Weights of a small transformer language model.
Size: width 192, 6 heads of 32, MLP 768 tanh GELU, vocabulary 2048, 4.36M parameters.
Architecture: LayerNorm before each block, no biases in attention or MLP.
Training: a variant of SOAP for these matrices, 154M tokens, 2352 steps.
Each number is 128 + 24 x the weight over its row's rms, rounded and kept within 0 to 255. Layers, rows and columns count from 0. Numbers have three digits each. The size before them is the row's rms in percent of the matrix's.

# layer 2 MLP down (transposed), 768x192, rms 0.101, rows 368-384, columns 0-191
104:106145099158088104122134125171118126123125124106087119112137095141106116135117126148110139111121117117090148160092174156095161089102129093125119137133076180141141119086110133146138166116130107087117192156113122096130121129100119118145143094087125075134114108103132103146121116133172102116099084143116173138163108136077118111098157109103136180141122140086144137120144123130149112118144090104122165118108116189105113139135156140119089148141099116125121074159126147126099139170128140177129167117163149139141150159111147124098110135130184145129131139123097123144144118124123121137
100:122164118111142144128175139125094146128142101147118159108101145138112136094136108124123125090128182110153102111135150125130112149139099162156143113140153139095095094131171137149158138164119127091082113151124139106106159152139068105128169129123124122103173115105139114169123099132166150133115146131142115160140154103149129119112169128137116112166121144182168098202150143162126129111142150079094132141114171139133130118125154152075155166108160128110125159127097067117141122160102126107134142105091121158127109088131133136138120118103081120126159152137119149091148116119156102132
113:119121113121102129130127134154137135088112155105122078130159091134140106121168128104112094112139096142111143145123131143140134112119107194132133135169109099134149108118096139124114158122181144122133104171061137132126129118110132145151162146081100160150207124166132138117166135129059109114143143121097139206141150178129120139135134119109138124101121112134103127153097121080170118131095099152111161142155133094127144132134142132125113137112132147075135131119129131101136171103188132174130111108133133125092080145104140142129142121135148112147141130142165112133099111164147121137
103:067131110147137131118113134149117108132145158156152123108128125118164149127161115146123109113088118122147119112108122128127162129137129142204144135094120101094158178157127099119145159136120120128139130100116122137130141124127129151140117160128145141119127144119145138138077071138075077155113139118157135090079108181100135074116102095138126107172144111129114125123183127152066126141131126142136132144089076142124127101151126130141154159130087086113104140106145143124112094136143167133148119137166105125107108095111162104157102084143098108134136122124076156128124124107117189139
100:131099117126114093127122109135112124097151077103123146119130106084117099119085141135149119103148100143146143154096082110153120124065119109130172154147125149105116173120122108114145117129129123122153144093133101124139126109128149136156089127122161145123107098097131094092144156117145114169162149123145162143173090129144115130137139145155132095134146077092104117148131120104154148115142180131061162116156151069140081136127151104105102106146140115130118171139110104124136090133115130131088130120158091186101132114134143103161077131086160101118157149112126122134108142125118093149
093:114083136111178122114178141106149144083201108104116105138122148149165120094166133119150124087115141097104155126144130135115138118170129106097145116147148138120143142119178141089139129185145127109134140137194134116137102109159123107123123133111106150114168128105105079125154090142126152131099127145121129085133148111079142142112149080106099104129110113139107116138124128123122131147139133097146148169154146149103094120134162126093103127119114089102163147089165083106115129150096097127117090111142109132128173145182146188127116124123096149135099135124134156161141112130135123122
106:120143141127141106154131130121148131144127104101165187126114122133098127112091085138135116132133130089107125158112178140188106125104129131135125142156176128106135114121091130116106110102129171098111137112102132137092143116080170132128125091097133176158149121130093161129101103118090064132163110123116161097144157133113141091153115138151127113128095103079162077106130142136134124110115127206142130119160149135118128120133091148099166133174131157137129154175158145124171165122124132153116132137175112149148134107069136107121108114149148155144140148115125153107124147137149117109
109:089159171122110126149157125119153166116092137102103125169119134129100110124148170115167118081138150144124085175127151133136111144140131120133098153127123127144113131130131112116090100146110135135097119135116123160123147124125129092153139171126104123124108172148109139196069088117142130132111107164083144082134147117156123186122082113121122099112135092156102164111139118134172099132135117109130141077115137148132090146155122125120167082187133131113110120147141120140140123125122128111124132153105141122129103151112165140119162146138125124059160148164104108132166136194140127110
101:129139093124128156118139137121132128074110163109128141139092145132101085144126163153164176121137158095106100136073086120120160149103134117127102137122100090149157100159160071087108126122166121103165152099136133120155167097136115107117143099145126112146097117112174129153121137146132140125109131168144136117131171102131180134168102174115108100123097158098156134149111136126152114118113112113135104138154087157131164120126093076127131122146113119132130105093148103105139123102109095130147133147137142157142107118166143135102154085096155139122107156122073166156123089118095101119
103:084139138100095117092145137152131144139118116126110131137093148134151098160143133132135138150091173121137130131166080215085124094149089186151099139102130137126169138163108151136104137081116143125107166139150136130103124138138136119122128154066141134074109129110130111129153164127134120127144110177125117131115112174157090117114095125105135148090127153167134101129119131137115165148111147098121127124128116119118151137139109137140137153131150102076114134151088106129106109135114189136147100140143147154187144142174139109109081134135133139133154109100107126082110090135119137103
101:111115166108090129156108121157096109169101127119080143108113107111107162149107138123096129120117124131100144141102118072097179129137081116112102138099147146149135162097154125118177141105121133170152108106091126123131107128149124135137114150149102110158127114125130107138137163112122142143125126124144165093100147132131119124142141150175130148152107091157155140093141149076151129153131121164169129158133124070124100129130125154104131114122122091161113072089129088141093130131132117109136110204104102090125143115094147131114131162153152116122097166094129134106075146150084153114
094:116138102112143135153086129176142161131150157130125117143158136149183149175094146125126084125132185117124119145146122124139142181109106118137136125111102145152157161110149149121128110116122164142145115136112093152145128120117098121085124112126088125092111137091093148156163131111113159109114112129143118132135119122151133135180098098150123121096086113115109133136107107099171109149150142103092166130099134168110168175122148123103143146142114129152135063143128121140110134105076108099180137120167079112137126108089127161135117146068156111140110125128126089116139133103121126189
092:147129111161141110107104155138119100156111111101117092118092102089165159140140136144151144103140140133160132099117128119132099150116139154163085127115111111149139107114107131091148137150133135083124190158153137096124164087121125170114153162116181129164131116118174136106091161136130114121161134071099130134156155104140115112097106107089086162134136171122183156126130101102110101111143116080145143123099113128113128108132160153155148118126137132134124131131118151114143133176107091097087149151109107184115149128151182142100130151102150126120104136116130133114079096149101113138
109:132128106131158103141124146136128118114145169114141142147132160166141096132154157111134115100079153105102146142136117116139099178167163154100126144145134070113107133134119119131111079113132104126149127150181130165155148111159161146127125119140119109165083165140132165143138087124129089127161101135136149092153121124147169144138118119130150117095099125159154178110131069165151120137147104115134114119115150168094126074136118186104102167086107130113152113114092113146141125110160155179156074153156137091139110117140128152111116146137142146107118135116133165132135117128115153088
103:144122145136135140159106135159146121130120121084123147100185141150124080147114137123125132107123162150108111168134118121114106108164134133135115144122076106135111113124158107134113176105132125101131143094142120073128106170134132068122139126165173142168151137079109148130124122135146151129137071146122101109135100130090152139135131113127111105150112144128192168127111184101161096138110117110130113121120114149090104111155094105069080120113125140132115118141144100175158113122137134146110162129128119117190157122135141144124126121112123174159136142106128123189163127083119165142
095:153080131117112165128182095120083125110151104152120148117154122119126110118161129161134094084149136132154093124127094134119145101134128143150107116113148098116096140135132124112146118123145101119170170134122132074116114124157097086114117141112121128142088115120134128108146125145126135165103118118129110143133172130134135109146164132156112128141173123120101137079093104142113120102119116136081090141133143132134106159125104155121155077102154091083133186136141112116091101123159121141150134112121150106109153094113194103145106094169142169148133143164151125159150184148074107093
098:124141162121127144117098158159119073121146146138122094142139157104133119082142103139131089122116118133135137101137156079150150126154107109106135131090101131110110107125120103088126142126089107152130115160174101105147188113152155156139108135087128144137119078126068137141142148160125154139110080169131095111137137127128136119117136106137145134126147133157128120108113161095132116102144140142120152076139137094143144131156078126122108143147118149066157104067096124171134135162106108101133133157125126113152148125092172179126118145108151151134103123144130109130184122116179096163
# layer 2 MLP up, 768x192, rms 0.141, rows 369-385, columns 0-191
103:124153161117137082130123144140110132076143131124157115128117091147154122136174155164135178137138096097104167116143167109115120089176114075092132138103125135113119072136128129150131158140092103083141144150105140170094151108083105095143160146141131074156155136113154154120132125140138128118173123113123162115110129120153121158106125109133180130132118130132163109150168145131087194166122144132132100134129092118142117115127129171079122100127142105140133124100102103138130114152170158125137139142112166142123170128146097118125122124138111122091125086090103160129113131106161149102
105:135109143111151088157129077121131101118127122131137123058152090142148146106112145124185104151087145096126142163165164132121102124160117165160132109141137098136142121099110155086082103084105142155133131146143088109119134138123173159122090116126134125091123111140106145123115128139140164129120137119130107129151078175160138132094146136136120118160128121148149101133179171134153087161135162101121149131133112075140146124142147130103143163145140105152086130122144126148100127133105148111135119101097117133104135120130134101141117117128123089073162127086128158043154119109110141123
105:154150105114144120134160149130114094140122115160130084146171133120133157094103116112112134126141152162112093115156155161155104118161129118122063131167142142145149105133115156181135132096121152128114097109132112124086135141128135084183182135127108119144117087138124144123092132073081140076117124126142155120144124100135116140129169146138178113159126160127097167117122179098124120138166116116111112139127155130122155195145173135128138091113121147108102097131108111153146205132136144084114102151113133143137103128149126113131123125114132120103134143166087132156115163113105127136
092:139150073115132149113170128171122105112073116114117084104152109104133136092166079124150079128160111128175129119158099150122118155128146140146125145161160160160123109140186122082144112134148124100126135135099121134103152154126169154136124131125130105106137185128123128111114129103124126138092103157149114126073121110146099094126141151146151129104152123119142143084176134157104117144143118127172155110103064128119107116139147108121115103156152123109152127102104125121106181090159125171151141165150170183123138098161120116144110165129121143119138133110117164151141100131137134124
098:143158145085088125099138096140146152123168165126127113149122099136154157115125148120116151104132115135134144112132181154147178137127103127135093145130105135140123151072178131121162186115094100093153146144118132144172136106116131119110140122160130132147170143163176147168137114174097077116137075149122117144164138102107112135105086111150139139135184160127149134123095107131134161142155140111074088146108107130144142153116136107128172151144110099146122109098098108148131116122153133128123146121111121127112114079107104131200100123118146092124138100110109126139110113092133156130
097:092143107156127165120116143167121140143096171174131111147147156113133099123092106130102116132137157141137162118158125136119115131183110136149132166171176143135138106129125072186135121095127115151172095139160126176152125159133171131118161111164137135175108138101124102126151147129111152106089082122119113138133113130141102144184150068158158134128138124103098100138128111136116115126130116121148125108134133117133152149104119111105132131105111104128179089102117104093103090111128148061109078140145088110114126138162144123084104144127121119117111097144129144137118162119138150167
104:158149098155124111134121098114112138123145109165114084163137135150099107095105133107101105099096142116155151153084119157115166117143142166134143130106124116140119120147110113144140149140120108119137118118123120133150119140160135111097127139159116107126135117167149127131160164077185152115090173134116101098102071134098133132148153115105148138108155144116135103144172140158128132145142133115161099100148125133137117124054089129104121144185090088118154111111145123125135139150119130153135086133196146112110103145141082110138110088107164136070115137126111156092135127119148067105
111:116133088092132158134123108102129157126109131141121183100180094123127126119118128121145144131087133119152136115106159131096137143153100128106100134135150182172069135157148136130134149111113094177146128168146113119141143090120133082125137131153141083155145139139126141128103117114137116134085146107137174151149130111135144112105123140151130105081119160169139148133109131137112141120138108112152132164125063133078180152144115140145160147131089100115101093109133103171147125140167144173183078109134105144155139130147127110145120111112106116096153082094135151130154100087107148132
103:112152137160138113122125141115145155151102111094139109165120165162129092140106168137141163126087140098150147156159119113133138152148171112134132151118099152118115137142140116123135103111144153157107147170127117118130144125104124098136106125102130139121096140131118133159134136125129071112089091094134091100112151129170185156124158151122121118149119131077117115124094136124143094053112073159147101120128109155127104159110142091112123127132144127119119168159175154105127141132119166159142118118087130153115113132162170095147109140113103088164147094088141184120129121085128083157
102:143126150158121137140119107128167119161172172107179127122167102046091161151131143108122138120102139117133140105125145072136106126128112140113119145132087165118134115104132160135158111139120102124125148152157153108124115106134114108120121147155175107140153123101187138137109140107090140129099140130138103121098121130184136114145134156129120126121146098133087152128170122127175120131151150138150133155141101122122104117150095065115172134109135106149073109145137142140136108124125121171136161162067127131107115139142133136121140120190126164156108148116103200138165138140140140136
101:150137128105123131120132165148119134125117104121132126088090094140157132121162138118118185136164122137104151149129068091145146067110120168105137093148125113160093125109169085139120157133127141107070119143113120126134118119161123092184076154103121125128110141145167131120134124141078138131160093143132134145090119139123074134103123158141124167160149102111104134102124142076140116108112105146145108127098117133150079153133152110145112139133153140121137139091096162141127145139116131113174115139113107092091110113151125072156150137161133142116149110115103141153110138156145154062
094:108166125122144174132144140104145111110129166148082085106132119153115131115139088159091087142134133124062077165129104137075130134133113118112172121153143113135098118129115101130111169123131121132155118153125127141144108099109103079114109125148144135158090160167135150154107102145120138108149157177146127181118080125118114137134129122118114120100115110125113124116105166145137105141167156144116143146138075072122131131138100113089122116109119124099087117144084105128141111098127142131156129165119138133124125094087094184093144164136105139116083133153083092129126131117128084113
100:131137141124150087115133124124091151114115155099141122119080163154118141150069138134145120166076155111174130121150138101166134090192120147120131127115157124160126123126159188150106121127102120100145141114092126113124133107106171110141151139098184150139130125150085077132096103143138164122115123145146177160119117120132136138128165176101145109159145115120109151099145140148140146127096136134122115163109109149071132126147132091129107153111120142066123143149097159135133142133138122107160134109151151197136158127117144122138138093140151126143112092153094183138153128124111135132
104:129099134097132149144131148108126078138162147122107141117113130137127083112099119143118157091133133129119199150126134168152129142168119127163177183104145152137141149115114093128140107147153112123180119144115100113158110095121088114162137149098115126125194120128132099134133119124159132152097157111121137116135048142105158149117149148147116134127183146131099094134144180134153099146098101105104110113115134135122093120134131153111150113156084147115138128122136169139121132130131125150159071151106130153123146070140106132147142085135116112120175142117173106109134133119153124085
090:140176139071129155122081134155143104127083131125129095180124133123166093139093128147108105159146133140069147113109111115070124145124123141092123090135169121134147142121119049146154118148168101132157105132134182119081103143160141145122171112110132091138122139151169170132125139086130110131155128134141144113092137129168159139123129139131106133126110137122142156111097153104122124122137119135118122146121133155095166124104154145170153121137160136143146100086125116151142130133137134146079099112146155169148145178128106106144154143122137143120136120179088128078100112126143143135
098:120130121112088087096120149165142125095145119135109129131137156128060172145152114160114190132156124105116109149090124150131113136112143150169069143145071153123127087167135134138127132121143109133099121146113189110159147131135158092092156137123155152095138156117124115096176110115127113144146128114128107129137139095139139124166129130108135121122168121080123140138147120106112152133115128103081064153147071139115145093128140137137115118116098141164136089138153125127150186138109141142107129162127150138080137134099094111120149117137130109105106123126132199104096111144128138138
099:142125122113181147126171123122128143127103114094141158117102119139080116085142144141155130115156112132079101146082097144086122100143110118125129124157157157150114101122118111138134097114161148115182097143146113119106118133063122136150154121137123084121133132139142164113125124126086135137135090125102089146126165127150160110128125147058143145150102151128152145153117161129085143136086120149122142111122173157105154096074119118153115151145177130099133136186149152117104139110125148122181162116150161100095147109140104176158118112145134137158152138104121151108129100105122147143